{"hidden_size": 256, "head_dim": 128, "intermediate_size": 1024, "norm_place": "pre", "positions": "learned", "qk_norm": false, "attn_scale": 0.0884, "tie_word_embeddings": true, "parallel_block": false, "init": "uniform", "init_std_qkv": 0.0689, "warmup_steps": 200, "decay_fraction": 0.918, "decay_shape": "linear", "max_steps": 3460}
Each number is 500 + 25 x the weight over its row's rms, rounded and kept within 0 to 999. Layers, rows and columns count from 0. Numbers have three digits each. The size before them is the row's rms in percent of the matrix's.

# layer 12 MLP down (transposed), 1024x256, rms 0.144, rows 361-467, columns 192-255
101:503508481524499487469480521511468471535525466483505525434495499534482491473494489498499503554480473519515435541520496512490547488472480499505445528545489475504531483475450496527507535485470462
091:517472509540469512524538503497478526473470502475498518500491482477433481465492471455496477494488513535520469490470494492549511519513501500523513471442522467541481466507516481516468538528477468
092:515493494512558508489512489523473472463485510549509486516515536497484491519457521500535514461514495507494512465500471490531488498533486485500505537528534512558478505509499493489517505472517514
104:486506510459514484529468477498483530489513476523472529542541529519508517516522495459432509516511481495465512464521523513442520539495504505551494494482513483445470523505511528512497514501525467
105:467509513457466513464484514513488524517501551493510470494502510489531506489500452519506497468490489510500513509515487484494491497532507508536534538502535437511514511546511460489486520529513471
106:501504479536460520507554504482525507432541522492502507493477513504499493489516558525540518494523502487474499499524491496482531477470475498515489517515501524472524494470530499538465569532491469
101:525507493467419463499468528503513492517471453481493515478525480523496484545498515488458497467515519473490504497500475479491504552542496516539495470549474479504486507498547476510487519509474489
097:483499474512497520486467443546457469525465462482459524514515473524532500499471496502524497483475476561476503507502505485488496487490509474459482533452536500471476512497551474513490514503548499
085:494452512484516470503548481474497552495581564485511457521481498485466452500511516514492484518518538523506474491538512477516527496514503493505497468483539530506483513526489489519538502534537528
098:504502473513467495529530496497524503479519444519536495526487501518472504525481520536490535491471471482497518489505460487491475517491458494530494495503494477503485473501463493500550536524499510
101:512474466487523512479510503480485498520480495457499506536489489534477486531462524515538507497489487459486525467522474495500499523514496496483484484549495515496536457505469515477509494538531484
115:482469447509498515521518515492500485485508469493473475520517545480511557529521476521524476543501507488506520507500525526481510483462454505570495511488482519481509506484486483466498494516470486
097:504540516541460508477515504472513486502470525524512518486490499507517482515472535520444499517510538517499497505495509501512527535470497507495477503516535555489522483520519494525467475489517485
092:487511486496496516508528500523506487507509514485489505504497497510512464514548499488509473526507469510501492483508483582479475519521476496498558514504480487457516489483562517530557511452472538
093:508521489485484472510536499533543479486529486486498497543518493516551521505476430507471487534526465492500498469463505539507513505526529515513531458493515507568549512529520475488516487518488511
105:485490521497508497467530480459468526511470541538494524507512507511544506498476485488506477543505455560534463503473517502482471480536499510527506502488475542496468486478510479490540534461445456
108:534481491488511525446513520499466520470520503468521476510479507520517517507500473494543531498492455521450505552500524485480496484518529527484454523517549526502521499492501512508501490512488464
110:521470515484466492490523472480504540457453519517526463479500493521470463556524494488535479502507468477523514485498492504509545508541543482491480499485503514440505515494505500468494497502541511
112:523496543479522503538473477493516525548468504487462522530493517513471507496518516483482438536480485474493507505507443458497506477515487543504505517538483467483501498496480458504492473493509496
103:516492510496532504467502460471491494427471478485541497451480493485504507482541517489470469476540483496473488542487519503517544496482501521535499485500531447473521481479520509523481488490479515
100:456509500495456520502516529499490540516456478473431480502525500504525489499478505454511533470499481501450471480515537523514523475483541474479475513524487549522496487481482542537485491501483504
099:490498497495529499496502491504516502485516513505552490507495494533521548492510477535526484512490524550503478465521522511529488486521488532528518480501493509506469510527508522510497492515510524
105:497525509485497499493499505523507491493507496504467501483492489472502530487517521523456518510464499495503501497474473481478471521509509488479498501510491471477515492495537457511519468511464505
102:455498466507515497519508491535471472507517487525491491506483517487508463484499508515513475475528485525550555531514541509498506505466517506515491516496466522479571534499496483529513468490512486
100:552482476550464506529535446525481478495479485493513561522499513526507466511469505554482512548456530443520517512498496518499527508443483486519513542515491524488494497464518504503525500505491478
096:512509513510477522485528494527465510505490522474506510549479493506476524529511481516505515500518512501480462465506545483523494515564469483511490410477476476502491458498495528529482492510472530
097:527516480522480483497503497475526526528507476558485490503508491530468479519485524517494475512524536520468430507517530480481433460553503497491510479470469497487478527559450499504510518517542508
105:522522510515527448506512498485481426519510491466521514512513508476502500489485479552454500512470482496482546528524516499488535505500483542520524516497493531502536511513525509512504511505511497
092:481442450482513494443540469464493506503517489489511521502517543500476484496459497543502517507490511513483427477455539487486483502475516507471510522503503420492451498491509504480492521513504559
101:488467506524526525479521457473513491509477527473488456497558465504532456524495524501486482456515502518532528520512457478497483516523509462480518500519526457511489483518480519496511516481507509
100:464463491511520460465509493545534525498465459556476508487520512565542481507579526537488476491476490495476481531436491487471518502469491522495524506437492503515543546500536525466509491475501482
096:501515549474516497505508465481544484467549497515473486463505498468478477496453515454460472472509500462471522488471495505543508521475456481468491500513531482551471489519500492488480505496490541
099:505487525530473506501487519488480489487520490469506536505493503485444515482491506468457531505489506503514518446488531488506511504521516502498508515552510502491484476496488508478519500506485539
109:495503539475502516488511485481516487512489505481481463474536494524513512512543506526504514489479464510501506521476533461488512482492531529549525493490483501464510506502512478557515500476505492
102:525507477506534497481494507531508495468502507526498503534501514502501482547494504462532524454448478500538481454543509480500502485482513520520484471511471525537487490482520515487481454493474539
102:567524541525461500505493455513535515519500478502509461494437506466472482478514476538544482521528511494520501539475479542486488476499458524476515523535451538502491484523504454486513491495551469
100:492470511495478474484489487520469487500459502478476504497496482509465542483520529517458446529530500535553452484547459511518494510492489499474491503495498510519539533491497491528497494514553473
107:510519531489535527477501506438482508515503505505464564521448506500499538512479477523528496523491517518495507515506482470493516508539488492529511524472482516542491485518476490505424516505468497
108:507485527492475506550502510486489469467474510480490511499536500534515483530497493529521452534475486503514482492495528491470496522501475468487512477484501455492472507488493484497493529509500486
098:499519461495513482467507463510497469505510510491492510493488477511501499497534508526505458509534535485546493495489493480497516519539525528497489503504522544476522517501480492449500549475525543
105:484516509509460545483518495483489494485487547525493511505505538552499483495509523518499484528489521468519511523539498479500504524480447473546528489490513512473489489524480503487501498518487530
113:498530482471524503491543507448530455514439524471471514488519525488514520493490475472477559475551506493481538539446486510491495521496551465526540452475507518512499511507484508487498517524495507
088:505479492436485520519492516504473515473563492541458517509495495502521527489516475533468497551492477549467455534525508505521420495480536495523532482495502490494467516463511465506486475522502497
098:501526533491496501473542495516470512497520476482508484516449511511493515470545509539529483475485541522463486504470492510522477496481477492533486509509478476480502542476523523528511469478486447
089:477522510498517544510499496534465519517500481493507506532535548475493455517506496503516511436522496468531483466538509506540473496477536505490472535495467504517493462496528484553467464515504517
094:475543501494530510528529454497435508497550457499502526473507512459433472478527507504505457521461504467517487479481510458448513444497468469474516507533499509534509502477491510516535511517504508
109:462523506511508495494497501477509492542522494526483473503499487521479531467521539503507474473520539493506535536448488516474481483503553468508535487526558474524507505501544539477503466524485542
100:479518480490471446528541506489515509511519486441516494518485482540509498541471518502464510457492539507468486496491502541519499494528507490467515447497493527510495486508488473470542514490513513
099:496537504483524514484485537495485489491516507483501541508509481486464483498504503537506525515583543484501481507502492494506471526518500499499507536497493451526524492510498483450551518525500519
094:545511494511449488549478531471493485500537482440497493501498518537475514497494505492548503470497476495533483516511484503486495528506539509517487525504492530493488547499495507465504528533488478
093:497502495487494492527494545493513457532476515497495489550512502532540543494462541477508509524530475480493479495484521519512512480458541505507522464502481505478532499495439478501474551538499481
100:512496510474507513502516536515484469494482453468537505532490500491493517512494540487482531514500484467496508509466460485565464440503489535526513531490475503475487488464518527505486486532514553
102:506496484459478490523509481508443527499492473460509518478519508506535491558481508510529496464491499535544517497501508508526480460543480512520500488493472506468477512490476515511504546471492532
108:501523499540553497473543540519479517476472490502511532556502502494476511547500509514493515530477486503504491468526492536461502492480513525472467498506496485523489491545538522476495529534444524
098:481454491517472486497522506482530537529487447517508525483494537495537487492493512482462463414529514566496477496520470568504468535517502465517533501475485494499511528482506481480481473485500520
104:517480487484508511490472516532486477518499527563460490485511470494511503486572482506472515526480480540470500507485499480441527502472453489469469521479525553500510504476478505473486537488539508
107:505535440463439496502487484473515520492509465488481522510467497496470537439468507482500516503504545447460489493506497533479467535462519482526463469485496484467488500477534498470493474508515485
109:474495494497527507534508477478533486446490553537474456505543494534466531498461464546493514452516478464502464463497495507486511486493518516456495548515498486494480497499475466504498522493537513
098:485510474476490515477474504468496508528500487488527490512534457496480490470481523535532507512525487532436545482512536528535522505476523509502514484536511509495549460484501471502512495471503516
111:516489495518461498479507533521431433486474477534525552490502545484495533485504488500535515510538471529475477484549516544501506454489498497506479477512508514442490497498539479487455512509500514
105:565469468533532531512494502469497492487512555506508514474493495514453486519499521535525503538479483485503508472504507471525517478541498469500492528530533485525476502466478485472481475497482510
098:492478502526490475502489529493484502508483527490511541501537506502515465500475495451459532463504492511514501515452488493468516511483526509524527532473465520478516500549481477481505530467490479
087:447557476473535477465510487473470489501473526501522483531505548460475494501497519533485497475509466500497543514495516453490481531497483463487528525508497532470478491499492467486530511484518529
096:501498482505458505482493482469498507495516501495551491551504493490513503476512528517485516512524499538445476483492538475534483501473480536497476462478490512542520514531547480527505493482502498
108:472513492487459484503496504489495501508498515498545541501476473501511479514451470502552490477506573507515508510491481457514505496501486490494487513452476490532488523510541480471524489478452516
098:501470520492524497568516471467511492489531560481474502560535499503488481504571457522492491514516471463473476507458571457511466459494515483509514530516463522480502516503452528486520475523468503
102:462474502474496480533543524511503487500467498477513527471480503475529459473488492498510511502557503494487507522496462513494495523512530513502517444501505519503524460480506486482491480504522486
104:504505448512506506470519437500481519489537491458512513479545533518464460490484491505533553518529518530502494543496505518498506476520492524507475586468511513492494522501508474476522481472495558
100:545476514455520535498525534522526515512505514475521524504482488509506483500488514543492454505524463478486497482498458487504487502460467476536570446523480469485510502501521507555503501511516526
099:507513472482448487488534501486466502515506499468506504512474496516491473527511516519473518498464467480464491535455502479520482499506492518523510509466489506446494491541498492473450543492495501
105:504496487532517483501523477516502502466486466492519495488468495560485511473557493463512508490483491510509476439465488493522491519491479496479460528542495486503474485538503458556515496545475494
106:488525539487500549539555447501435463487531504479472526552526520530504511500496518507507512417529552485517499484473502469494520465492498497499449435483505559483457499527479513501493491482506483
093:463468521512448503488469508515536469499468522502523478500507477506495493506462550461484492483491516503528523534523553511525467560489477518542518464526510500480496512492484473498498492511480492
105:510541469447524507511503505495528483483452509531480469472505474499473533527473538458522525480497507554523504469526483546498487524503463429484470525504472522516511470501463512529537494441524496
099:467515519508530477510468471533520474504475514561475505511467510448466533489503532556466526514467513482510550491487488539512483488510545444467491467523555498519508488479542545514504509492504505
097:539487510475519531451485531530492433534528481480459511519532494454496508527514497478489473526494483539511505518530569516481536513457545514523520491511478527525505452498530498496487491469526462
089:478524475504528463547473498518519521526507467473492510524468502513492505495496490486511479462493509515481499519499505503484443486526446473494511454490505500452531517492463533477523541514502491
094:505494510451461495497465527485465546467521510452519480503475506553490535477476494486480500479483529536511556505501474515496517509485532456542484470515469537508491489533469543514519491464528483
097:550518477523508482484484468493502489517488477479497503479521502487519516525487462424471521511471481463517532510466496511529522480503501535501479468502496470495517479526498511484519507487482535
101:531488502460466508527529524511526494514485519458511470486493507534487466523469501576504499468487485535510536498479486507466474462532515483510528515510512465500465504495483506494513451478526505
103:503492484485541500534478491532515506487487520490493506474485474468526465521549487438553491466508527479518480469516527520534508497534532519505465468473527472508471464528507481466499512537497479
102:526516489492503525518457497547511462485500482508475440502527443470513493512522529462558533520521534498503478523481482528505566525485512500571477497487484515481545496499503505506550494487452490
110:488510480482539516510488489488520488557536492520496500529498497506489494505497479507484476476464514507512557552506518478491465492489483492496473477523525486450546509495490511504518485490525495
107:491530498497522525514505457530461489511476497505531510443530535497520469518482513508512568521480477448510475522483466486464458531518464518456522494505464473500513488505481486523497531515506526
104:491508504475466513473483528513563485527500484522542457475491471529501490518498536507493485493519498507497488499485545478512445475485519480530485490493478476505494458540541450524544495515505479
103:488478470469503496452537459525458491499493474488497502522477512472495448467524541521471501485500494464538508524539501518507522443497523490486490492507516499496472490480474524524493488519509534
109:491497532530483517480474499539509495528503517462518495538469462469467492484489497438535479460510506489500537492495460525524460513477521490473513506503505507491493529473492469497500510564493470
097:533524472471499473538503535505503479516520530480508464517508502513528532514477504484562492505481493526494435503475470541490491483455514507512487472489505505516474489483489529486476507482533512
101:481502441504479510546524531517505499485491478573484499455469492516510542502507465485509495512502531507492465497475486511488501506482445509520509536523528504509492520539491489499531523506489495
089:518500460486507478506474495490488533482539495448497550507499497499522485453513516468519469491497479501495507518457551544484492505475499490477458448507499522488469490527458509486506533503535519
106:453516472447469465482488500503479533537489490498535515507499489499504479474550521483463502493511497519509521515517491455512445486472485505495530513480517520465467493499496518456490524502498537
102:507483472535519494515496497473516466487495514527531498535528459523515486440450498500488517500494479476447521502476471526508549481480474500504487504494527494486476502452523495522535484485497507
104:542498509533482508513482507472504512516473472495528557496467502490499462558522504533440546499521517513498515479517498488519517481521487504478537528531520470505506492512514482464508462494513482
097:487476515482528498532487511490481529500480543503462524516488497526508506475463500514504519526525512503532487496524472519526490494504511481508540476506463492498486495499520501474490502512510473
100:490482486480479483471472512472489497514505463469530503491526492499512491478452470499499470467482496504506522526466480488501511483536476467453504468527523464504522531511511519527481455469471507
097:480514510474530501525527467511539527504460490502506527490542511513486563534505526526519465455513507541483473464534501447524498515512527535473504495540492475521502462486494547497483503470525507
099:526506531497557475475483502496480524504471507488537489488490516502490515524470486527539529463493491500473512507464505512463510489461505505549492529507476527533531548522504476517505477502495513
100:504480510480509450514496530517450489492491515499454492564544502503507488499450447525549488513507521489513499533495467496536513531481460469486482498501424525495515502497485500496510507511460514
099:522550494502477489515529514516469535470501529506492471503478519455535545464508487511497474512484455504468511489531523519523488510508464512427494471471521533492537513502460508522494487512472508
091:522461518534445544516467469482504512500464490502511526488545481525516497512494485530504503495560456473501507449501493475500514487522491507481510477497518496532491516484492522560531475415485496
092:520515507493483512502495520508510496516506480486519519534491506482516491497503471499483454501485538489507511489493485503536453485446528507494512507514483508532493524498497489508504544464459536
105:523506531490523520466504478538507514491446519510480491479493568531465495467481501537506489481528515480489507469474506518480477548488475460524481494546526511523513477464522426468495450527473489
101:514522499487505529506475498527487496541466497529538520502533484504470494486509509506466470474480530528505483514515544463538494492494497496521526495477482510502498531501491529541502472516506454
109:487492487493500527522559515500467555516494504545509510530494524480489459527489512452515491489499553521513533475505482485505500479525495513493513505511529451506491494512476479544499478476518503
109:496479525488513550494520529526493499441496512501441482481510518529495525495481477507562499525525509453490512527541533510477490513486468481488503498500490529501483513535490515545512492488462504
101:489457520530467494492474507528479456475465463495501501481506521494513524540500493536479514482454533523567480495515488513458476517462497467490491505551479531518511539494527495474496498477484489
099:522470496517511492516502536478468501519532538478521468495512509496501526504497467543497486544532480473473531488501519514531524501513446514508542486511470515497501517497515498493442497501521497
# layer 12 MLP up, 1024x256, rms 0.146, rows 362-468, columns 192-255
097:492512516524498486525476509542524500531509518488490536492525469483473486518526529535482515540431481477481523465552470452493455455498489530531507500510445524539499478537519533482505493502492475
097:484529500512485511528481506515507478500528502498507502475508464500493502474509497497451546523489459565495495530521533512499499484522495514484492511480478545468480485520504486494507494502491542
099:482499524479467507495514490516523525502450520456488478492503486507471482499477498517523492516527507519516481456500535512528509498481481516470512521498537492547507511485528514525479491501497500
104:512510508506462518481484464501519453501472519512485498503485482522504435504518504460509519534474482545479515481490511471434508501502468501506503511498477552461503488521524479529506506509476466
099:536500477485520499487488509509527488464499486463499509526473470517478477458537545506500498520514505496492479495465535521463551497515473513462519509506510516466525458494493502475485470468462468
097:485476448503510481528490471487540530490519468512551487517501500486520507507503447532502521548514528515501558484487485528547529497506529524525477541508492489500498488535500504491474527498508480
097:448524481486468476563507535509492468507486520497508543537449516489489511478491505479523526525496576484516457536475511479457522457520505475523516471515501514506515463507502479513492496514526520
099:514450520486514521513480503527493494499489493506489510458497478486449465507504477498525486465498478503478480499497510527534445462509490488541490541470504511518526497495473553538512514535509493
097:505510508506494509514468468522516493518505509467482581483529496491464495490493490488495528510494499513535476498498563488470538531479494520478517505511477463546529538474466493517482525513498500
104:462547501489475470500473546513480470523547492499489508485456453468520505495499507526462486494471489456501476529515463550523493498489576480525492533510456520472515497491506495529461485482535517
111:461521503542499530511499499510503466535531521519457492483507512505489530488525490515449515536509520467515494504516505502494491484468506499540478506506529490492514492460488521465475486485511528
096:516536498504522502518519483497495523495511510463515512515489545482499515478557470474490493500525509467537465506498500532532474491492517498458473514513511508513502513433433481480509477482485490
094:499514561502501480520481542508516466492484479519476495525495487505494512501462468510507481504507470494527520526512539493527523481489512503489475505475497496526529520522518467462494554462462487
097:539465468512478505455481505544537473509491506466542501478499501532525480502531546471538509535459477534511460516507500451523482482524536502479462526518499534454492450518518515510529504525483487
102:574459528515446482480451528505525500519456501511512523527548524461453497538506473531492496488482522530516448513476495458514516525505548503479495464490495479540494448489507522541493474511531487
105:444521472506509507469465503483515482504453499499524503480506454457481509513495501498519530489533496499491474496546553471510497563516483540546482508512506488492508538492526529506502483493465520
107:516514490488518511478516535510533465521533504471478479511512473479486484469455537469529526503514502513510486479508481503468477466488550501485514530535550522553447499488507501471515484476538476
106:525509502530493521490519576531523473484506522500472526475534504521494489509543533485540489464492490486474484543509524484528512522505511491479501507510506473562493516505507501516496518488463502
101:509471479583501468515516514497457505498467498517523446485485448515467476531486516476476466512511488470486461493487525484489545502479504436517522526463543491484453524500486472521535515530483495
103:502488495500503508506512556524481475523522505511501521499502515475486473559485521524510503544471502547484514500520492450505485509500499533494514498470525479478487470485490471452499478531511527
096:513502506465511534484533518525461500464493466514501511529440508485469502496541505490483516487539525495467560483509520491499500487475429534527486550502538504493512479514542458510526494522518471
099:502499554503500497522526497507498487486446500538490486488441509509507546524483502460470536488465497513524506457476478485444537497480519501471540445459506469516441503514469542513529509478515466
100:507513478479490526483433512498482482552534515479461509458522460508477463483512493545507517496523488524486539526499496504538518483493542530526532472499474507476528492442497506503492502512523518
102:514532480443506450507511510480479471495527487509508464481484469488479482552487503495509486529509478516504501567528519463470489467470559489504501485481527475482453505463524479514535544525540469
100:491493501519504513493483492497526497483508513497484490485498512500530513525477518501469478482499531495487492485512484480451565467490492501483472512517492478504476505498516546477505537451492516
096:483523500483547544561469508491537480537499530492512476498451520462478473493472510465464514489514496487546520514455491446506478493494488536507472529474548543502520473448499521495510478502482486
109:453530483522491521474481509520483466451503531506495540521510511486476466483545505520477553536543488470448476487451551496470543516485533453520489518494511525493482507462527510493504488468534505
102:519489496496474505531500526535503543492532510488524478535479474467481539552558515488526475488497457489473535468511530494490489496536471475498456521498527495540435448464518501486484529535508491
099:535476519504506560514517495516510510549479479506505525454504528494511554485494504511451507471480455512487479504523491511491494509486507518488471536496492486506473471530465518516510504501518466
105:526516496563494480489520536497517531499467524500498503495466524511513525486498504519505468473498487507506488541507508525480524480487488493507479536527495483429495478447465487488527523467504501
097:514478467533453476487473493489479471498472528497498539536467514490500506512510495507535478486504498514508456475503473474504459510482540499550523512490526516517520497497531499524500475514512475
101:500501487494504557521457481483469515474477492513485482510482538453521524518506532505465515507493471481508520537487562550512511484478493490506477519458502487468518514483493497465453508553446495
111:536484498482511528546465530485533531486534529502461473538486522516471480541509526542510485531487460488484480483561484553509522497493499436513526494527508520531504466501466531482454478462487475
104:530530472461512499490517536507497521524497525558501466533477501492534485504465461461538479493491494500520526506505482502492496502511477542536495470527486537509500458494511510494459497492508538
105:493527501455490505472510505457511503510515505493497466528516479505468484520468534497532472532437517502482496501527480484456510526485518502524549503528485471471474556488494504501502517516553506
103:524438499517559544523484503512496468510498485505547471529506493512441505451498482501503506497479525555540472483508519474517544491511506519519509508504491480483502457469515528493512537473485502
106:520522476507526485533468495522468469514534522475505510512494515457502522534477478495492513493530477478544504461478479536485525472488511504483501517494467464511467557542475497505509496519521511
112:467492526453545521512500521498480488491485491517505502537535502471501514530459501472491475495543505492545574516488492508511436532484476519471531463498434511543480472454505503484504562462540533
095:517459490518518503479480513483524504509475462468494481503487487496519463487460503499480532508449508480536515508494472493445458491509530490506505516524529520553432510482489489491450467471549502
102:525511532512543474491491529535472499458532486513490512437515528493505521516495499532515529476473492455459503505490500513525503531486488501528507513525529464472508500537481513476466496516519514
104:454494506492517455517503460535530482562518520514476566506501530497475518507476473476500478504481487470527512464486456492465476531504463513530501547492529481545531545406527505477519501510467459
098:487512515528453469498506480475528513499530466480550534523515503475474457490503512442529472502474482459551503481513486507499508486537525488487436490526532543519456480485509512505511515466469502
101:491516448542516496497515478475512501524505460533527502496498514450523514531488452483474473544509532488522509504555535503509485523502461479534546479524488506517491513499521541481465530500537526
095:525491510467516489529515506498511516517496493548487496501521508460547507500473457443494560523534531478499519537463475528487484502517465476502485562526501521493469487474478506491485530489520498
099:515458514494454528495470507508529530493521483487486467493559512505509503493497486512530486496495539486497463471485505494536524500527502515491466468516486504465492478537444464475534519453438505
102:499499480509489492480504456494544509545500527492476464516506523441524461482516479524525515511500490497458477500536548480529491520478512522498510529485519519473505480489485520482528496439484523
104:481516467551513524521497529498508464495494483513526482525500507505499496474562499502490499482488444456463473491520511449545504531469488495513504509540503492523506484507520502532497501521506511
096:499503489518440503474520456480507487512480469488484530489489534520510526537556499479479535484469520505493529480484470518460544499506486479476461459501487514505492515512517493530488565493513494
097:526512500493505469475497489510524535457527482502477499512507541496497434493562510520489515555457510467513474542534488476512517481491472515467509503495478529493496507482483488511508494478474526
095:509517501515501492497500517505539484484454530480489518500487514487492466545538504491498496537529506500511488480501527513482500517514447550497531454498484499493473497477486497510524481546532536
108:500529470474475543480507481511517551526464503518510484457499500497487529466504557487549510488494482504514474486545485511497513513484499513478503508505488525508537488519520516443514533496458474
103:493515505556504485512484500506528510490474508503500471470476492544491447481506512554509514503523473465470449506503504506507529555481463490514513453506529494528478461474501526517477494508489504
097:498509503520501496537474499497499486511495457486490509498522528497481501515491533492470473484493522479515472503493520490477516490482460496463554478524519460505481511513469490447523504524464491
105:498491514473472450519497479502463485503508469485554499485515528455522542518501464531512495526511504482501501466484453489508507509449486494529470509495467474527507480508534525511455502498438461
105:486536500455512493525518478521506510537512503495540487547503503502481490542471469507459494467520500502497507516526512493541490529502487493502525513487508473495534511492512486556473482496509515
100:484452539506507523474526476480510527536473520495509528517507521478443521544487490496530493477454465490543491519551491449524478490544523505468509496507500502469489467484501482526514479485482448
101:489477502519486531503497497454492490500503483504487498504514558487491519486505512513504482517499514503471472515478468518481534502465486488488520492506467547532490503466503467499517560463451470
101:493498509548480498498514513554469471487490497500535479481505520514493490505509447508505505519546509477498518467495477520463459481489516494497524501478542460486500474490520495464491520476492506
114:525512471495453488496501538482461500487481483536499512511500552493542569480466495521515499493534491563535503525511498551523479481509493549508474516514552485495477496501491492527489467453483521
102:509478495516498517484487514549504504524491553493486506468477478497492500475497498496531505509493494515529550494503493497469519519486523476461475465524513472510506479441512512483447485501521530
100:502524545491507511525538486508471489471510489451490478519449505480534463515440493533447540466516481506482501496511538531547499516511558550514462486505507525487488491507460524516515479458509474
098:500491501485509495515518550535516495507480508486506526482529486531435513470488474513503492488513509542481528514467447526527488488561504491522534467521533460482494484520451498461464524491525474
099:499504497499503525503446512523468493516516457500526509505489460559493510473489508467524549493509497519520493481452477498513438519477520508505535462528518474523501513518484486499483485521489523
102:529496509505497521462492455506496490488506520502485506528497503550524500497499533493493501442511450535486525471462513535452483471563503511505479451526522497523493512526499480473560513538495501
100:534466504497511471483483504518479515421535520500489491485546496486545476446490485485501528529534557524549515484522464474466522475493522539509501479512516494482517505558485492464456524510500493
106:535426522520496513496502535549499497468497506504503534488474445468456504553519498501465484469486539480523499473519495510510504521477491498536523505487551486490491499495522519482513520508480517
101:491477500526461522505504539474447508517529546480522485474556522524473494547528488496490455506522470522484544497445467514530522488510516529469481489507512482461513514502450480550494504520543516
102:510472516510537459436494503521499474501481480526533499455507518481552498536500486482476535462527490517494529501548506460509522475504538527469468479525478551495501546493492527503551507488529477
104:509494506549469491510490521502550523475468541506508536545485486513505489480473504507522514496486538483467501476539522542461492451500476539513507526479515499518478478472506522485542473543479528
096:489422460457528527507491497493511514488505517467506492468510525453485513540477524565512499522523464546471507526508474520508517541540514491484502504518521565502489469483513538461527531489488489
105:456508498522482497453467502493533520473477495537483506494495456488481489484474515489508502508510500483519470470481481452440480481519497474526515516491497500475510469475515499513497469465561506
096:529502502466518471464538489477475542500519508494508484496470469518500514487528481530520479533479480504508515521474487501523515497521459474491456508472489483506530542542549513492540518494487507
100:514500510500489511545519485517474526488484498513501504527498538533492510523498533499538458475523533459509529467469501497508498463505518543517478516494511517504524483460486490431493522492494476
104:481483500511486473509498509504466509507531539574440496505500516479519490487508500527530513453497519543485495488501470519478472466446483478479519545507504474445483480492468492492518533505500471
101:498520458503482470535507510492475513539497477487526516493522485504525468502509537512460491488476525539511470564555512435514468466522495564496517474505507499486510475462490539527483477477520488
101:529485472507458509503493487478526512478518537521508458480505477520523496455525466521540498521484492469479459502555512517514517487513537476477518487480512469465510510504498507531511539485458528
104:526474511517486468516488460509499510500499472516499509510522489450524475464571515525453531512514528488511540511502540486507509508468522540502483530492485489469497500488525480472478492427505489
098:546501550495506486561521530499490506474452505524483516514509508522485521445475520526503509500530501502493480481464517503481486481535508558510508537503519525515470531479534457524474513512507464
098:477456498503464514501486547508527494515480477518530523501532476462516469500481526475477501495511484504477498475449473487522532508468477491485515486498498502471531429502493503501537533509470498
097:477495509483454457501518506511496504493479521537521488436509472471465486484504465473524436499461503526501500500534505513549475503461504491491489505528527544487467519442509507512468527493520452
109:498515515466486485472519525491521533499498512480462513495529501539536525533504498500494513528505481524504534557484477497558475471514464512521483459482497492508487475515510500534474506534506456
109:474505475489468487520483530498509506482514546487531468478524514474475465482493510517566445487532484461491487464500484505515495491474495496470501503487479510505475523481544517532500497545523442
106:547469522522473530474496524524492445551506476496502491528501474500463507504495530527488459493498474514469492503520536454535514497471476506511512525468464518542495498533516526503508476500474505
102:508539499531454523495505514523515555522473479515484533477549487473513502513514506477494515472446468478525486507508481506527502465509527498546499521524514514470499464520528473512503512521491543
106:445503508495467460439509534519509512497497487499442542476505521493495509501496518519477484496471491513544492457494544484482512491506537515488514463525555496512488514507536453519492495454508497
112:498508492542496478498453496560495491500510536466498482509507491443441457518527514507512526497540529440494497498479507484490487509543486509526466489483527517536498519511482509478485503520465477
098:501499510542490515509527461489536513514505466489510551513503529493497517505503490512476474528509489512503517502520504480534503529502469474507500551484509490475507461512502461482528511470447506
097:502495466555526528500493516510500534493548499483496454493533511502523523528511538472459488507491548501472531511516460516518520515551499476510462490466447525522496515456520469447478506467514469
098:461498499507502480472463574455469539484519493484513554490493460502496522529504530486497494510571514482518517496503488540480507508508531430492519525498515494530483485503442485495561484523509493
106:503494565530550541501466462459471494481543496520467533465465488487513533508485479518518465525492520477465465542457507500476481486478498473519494516526499524516525447523490528500542501504508497
100:448515516466510431536500454521469485483485484497493552522478514525483487537456496547440531509506491533474503483493527510531523463482537516476494463466528499511503494471512496511484489479494481
100:521496528506532513488482545491529437523517498463493500505499524529521445498507505513506547498487486517451503510488503478491501503476447462519495455514465511516495514539485490545502496509485518
099:503500506512505533498467479482550479500476493500493474504480495476557523525483460488503478492513491519505518508514495491521503484484498456514496504473530487510503508492456463516521512506493492
100:523520494535478491534518497481514451519528500524477500501477519468507448526539476483449464473510528491457514472496495494536482514480490517504471456502483516520509503503466516477492509502494509
099:529485456497469486503510533510464459528520470492518584480510516514503495460502522544500550503548455442483482499478483536498487481506505533507512485481494535484501516533512513470555528493512490
099:514494470491476504521518438482521498498558478524482486499477458425519503494534510489495482515503524555515524513514503495458500484506513552507489501503494454489498472496512512495519491476548476
098:501455470509471526499502517551531515491435512459561534508484466484482493473512531501468506491514475534466499458497503543484509498477535532513494534529485512497491483512516513497516511487476510
099:535505501454505517524513493482498502514511508533541489475515494497513496517499552515502485476540478522539470518496497478466456501530477501504497510482485488486531465498537481469490479480497493
103:510481509463486513471512523511452506512531517508470460521503499466491520510519495534477482516515460539470520510520575504487505544506522510503475489501502529480531506510495486526486457435483538
099:500512509476535506508514469500469477500482536560474501481497516517533493465476511465467535497492494522512482505529483480465522463439440506483528490465488499480497484448500526485521492537530510
092:465498450505475508523495522490498555508519478516490478487487481489552494498494550487542504510494524521519531520540516463500545492537532529496532518483509479520524535502486510546494503491481453
100:490520459464506524480493469512490497516483552514497471524495538514504498545536519535477518491529512490488508476481510510476498463471514511532467507483481537504420503504494469497491506510510521
101:480508501537520516492473495510507475452483526471509440492514499497479524519451500518480523519497515480498500505513473484539489530502518517548467518518466504471504482496509496503521463528511570
118:475491537508513513496529512509509501461479525472476477492502463528495517525501471502554478492505492468500476514507500516494501530496460480442522543509501516446500499547530493505497436466480487
103:509511474503516515510436474563531514492470480522489505485505539487491489473505495489515502509429505531541491535491485539551499488534545455519476550511488491449446498520482525484488478511452506
094:463488509463536482490480471552546505536466498492514509471520512500532525500523437537497484474508490536542481501482533511504481503520562476503505547513521483472516482477497469512509497481528472
102:495511476494502518519497504506520479516509515486487533505500499495469510489507500547484511487476522510486492508445457499516539505542490518493497515476448450509475481490501503510486499550514516